Part of a small language model's weights: 10 layers.
Each number is 500 + 25 x the weight over its row's rms, rounded and kept within 0 to 999. Layers, rows and columns count from 0. Numbers have three digits each. The size before them is the row's rms in percent of the matrix's.

# layer 5 MLP up, 1024x256, rms 0.126, rows 246-273, columns 0-31
108:508508512504515517501507517501465468522506538506465475493475507476484500529474546550471487507481
099:507479515475497516492512491512508464501506478482499504500542477458478512551509516507513503491477
091:488506497491485517507469517524505555458513510495529498495546497527558471498487523474516489507493
107:486530494524501485538485492488503457514478467504468535512504484532474500475524505457494504534507
119:493484482513447534509513531492470511463499528453495513517462513498507496498520498468485472499497
106:522502458523508500491520489546530474517519474499509496474489512476522504495547515482564493500508
101:537454506480521525502508527480527495496452470497552478519479488474461521500506476475507491455505
130:451533519470532478490539502524463473541499503484510465488486517515472510497496474495514525495507
080:521484482508472496499473504483487453489519441517519498527483497467523465501490470496496457482520
100:508516521502524500484532499479510487479471492499483541557513484498542472511500496561519523511583
106:525466540457511458519490472525517486529516515497489494511488498505489527491543497549495502499510
097:487500489495504530490461485488481495511497478469469486506511490494463482506499547496528540463497
143:443473551486482458496475538479514574494497513485496480496515509519488454526497468496490498515478
110:488519489490490527476541503536534495495517537505477530468522513497528503489564485491466531493510
106:487524499481536565524511476476554466516529520484533498529481469538486518524485498500529532515530
104:503507509480508461512521468478490506477536488481544528413525491495490468528474510479516543484526
103:535479507511433529513466504547523544503473519485496494497497519489492525472481473474497522538496
105:471496512456463528536490482507519485448425539517528511518514505494468490483473509508487498459496
063:464437472488505537482525455453481456511449475463473467525512489519490516519504476473482495473490
116:489526480497541510549471498509471464489484486478536460460514482467506533489524514529489482505538
097:512506484497487486526501512477495516482485539507501542506503456490502515477518544473517558531502
112:493546485504503504502483519546511507505488474519501488483528516515507493492488494445501483542476
103:469467573506473529453498540523472524509491498484473485487496462482514524504464481536482490483454
097:490511487525441473491478519509458498527490493476505507470554497542525496550517502472540512543523
098:504536474486493517465474493548493477506505483502489519509511486460464509485490520480490497493517
102:529482529475499479436519524490499502502523495518507533450528531443517531472498494501555500484525
089:487547497461493518498501507541525508499487461525543496458522467476493452483488463472460509544493
116:508492514455523495504532508479461492491551473521481505541512513537480464518511518479446514509457
# layer 5 MLP down (transposed), 1024x256, rms 0.0308, rows 246-273, columns 0-31
103:479483497505509468473510515480521557496447506482500510511504521503487520504558526459479495503487
096:520460480579490536495502524476506536516524535464480524539502495500529458464494492518549507517504
091:516455481514499515493489560517512456505495497520504507519468516518525538487487465499549545485523
103:547508465516479454469499496516482509470552499526514503506505469518437527449523484498470524530505
114:475431498490506461519460494482472498497523510519529538513494489499470513509475555515510486483484
103:516489502485471528498529503472517487523513540494503455443500492450484499534523498476495494495527
111:480496491512475519512507521496474475523483473489502519524480533495441521505499508521539532515521
114:556469461500476480490500519454479517500477463521490540508511521466521544497472467531512503514553
084:487471484515513500507467514475506491546537467494475453533501448495481498503474455501554486479484
102:515460478510467488527448507472537525538546543533526505484500543486487515492490512537508484507487
100:533502525475519546542555522494520478477514503514476535510492544517555481479495485533505528473504
097:500477485499489521525495521494463485493470482508536500559508478493485524543485490465504480491532
119:547512462500510508515588487491484416474466501450525458540493530505477542519503523499512536515516
105:461493512491543524506499518515504473479507478511485503543515497521490496517512463486532495515507
104:549520477524463500497453509494462517487518495530490489538507522515509481490524506545470466486510
107:494483499506491451515507483483516463478499533500550485542511486439450508494485458510487492529436
101:449492494478495494499539539494493454485493516553513514546491516535471499511494544524508523456482
106:469541500498486469524523528519494483489508483501522475486497482509472547503513486525470513490507
083:460481457509497447510461525454547506456474489508494455524493526536527526539495520470483510516516
108:528495517499493467494533495486516515531512550498487483520471452525529472538518507456529483512528
098:513496488495487499544480549456522453521515482475490472478477489486462489499525503506502524515470
109:514482521513536507510453509483505440508458479505525502520473472534524465518485497546518511454467
101:495499494576523459510540465552496497514459493515524520500524448532497530517495523482533468476481
097:494468539542508501454513473473488487516519469520528501518495482550457473486522504509483524513507
102:519519503483500501504478530478486500523510528475511469481510476509473522525507494497521515502493
102:482523510526484497472497495505483517488475480487516510518491482475520497473462483499496536472471
090:489476472500554489498508516527507528533481522487488458484490505504522515526506523530479531466475
106:452506513481489498502505475482509459475508562515427468504494474508500478491487520545502502485490
# layer 5 MLP gate, 1024x256, rms 0.133, rows 247-273, columns 0-31
094:522519478498516534481517539483470501467498480450501477479522528518530520479486531504482514495459
090:521479513480516495506511513454464446503512462478496510553519514499512505500505486517510531505487
098:517503462499504511535512461517500499561545504475488469438452503495501474453526491488543506518500
111:530521511538535580506497454526490491486496496507490467524461497503509538510478509501485506506551
109:524460523484513503558481474531500480537482527467507503512493513485533522517464487440501496471511
104:511475488487543489504500424501513436506551548482494546544483508497517471512514518487498505541502
122:544512474519450463482494521477482515505495496484496478511462520515534473549490464496478471523476
078:515446520499514517497484524490484519507486495523489476549534461510530495534485516522512496530527
109:492455519515481508487481525509515461493488509471515503483493515486506509490464437487511500557531
102:549520451524539488440477435528511532514481490527492506472486530490467537485503469498464488494485
103:524507519451528488482478526482479512507508486517523494507528524510553514511534547496545494466441
102:487484514482486492467468483512524544551527487542488525475520463513486460491504472511513478486502
106:468476483502483513513522432562543533487510496508467491480514456526587556454469530506484487472512
105:481506534528489485507521503518500503464508535497501463525470474508511502498484490497501526519484
109:491459494463518509508498492497515513502485531525533469512543489461502512491449509465505519507463
104:435503474474510531480520509506485512528526501520475500495527516515504461538506516497527516482495
109:451458516509483529484485511521525510519506478474490513496510470509463487475514532550506518498478
080:518527480489491465513462567539524514495515532505539533493493503520483484475491527491543484521538
108:505455513541544492500473502461478529498522535480518483506492462499533509510521536499498543545516
102:521530464478509479494506536457458553535498528466518516507541504514482474507496469513477476515477
114:527501494507498511476502529508514512535525472448505533479491487486493471551517519485533536524496
101:493473480468520528501488500513441514468498493517510516501519515527502495489514539514530467496510
098:491501483487524532500556487518490490421510476476497503521490536515506464508471507486464499498492
102:503509496492502504542496497490491463515521523536487474509502542481445515519478524503550502514537
104:494511517507536519481499533545475491503515502496493459503526528484524507485492554480508484514507
090:498474504493494485478467489476505485521493527519518501488472482536481508526471509484465508451501
111:504518519468504491526501546467512541489508458466496514476493457480503478490500462563497501491459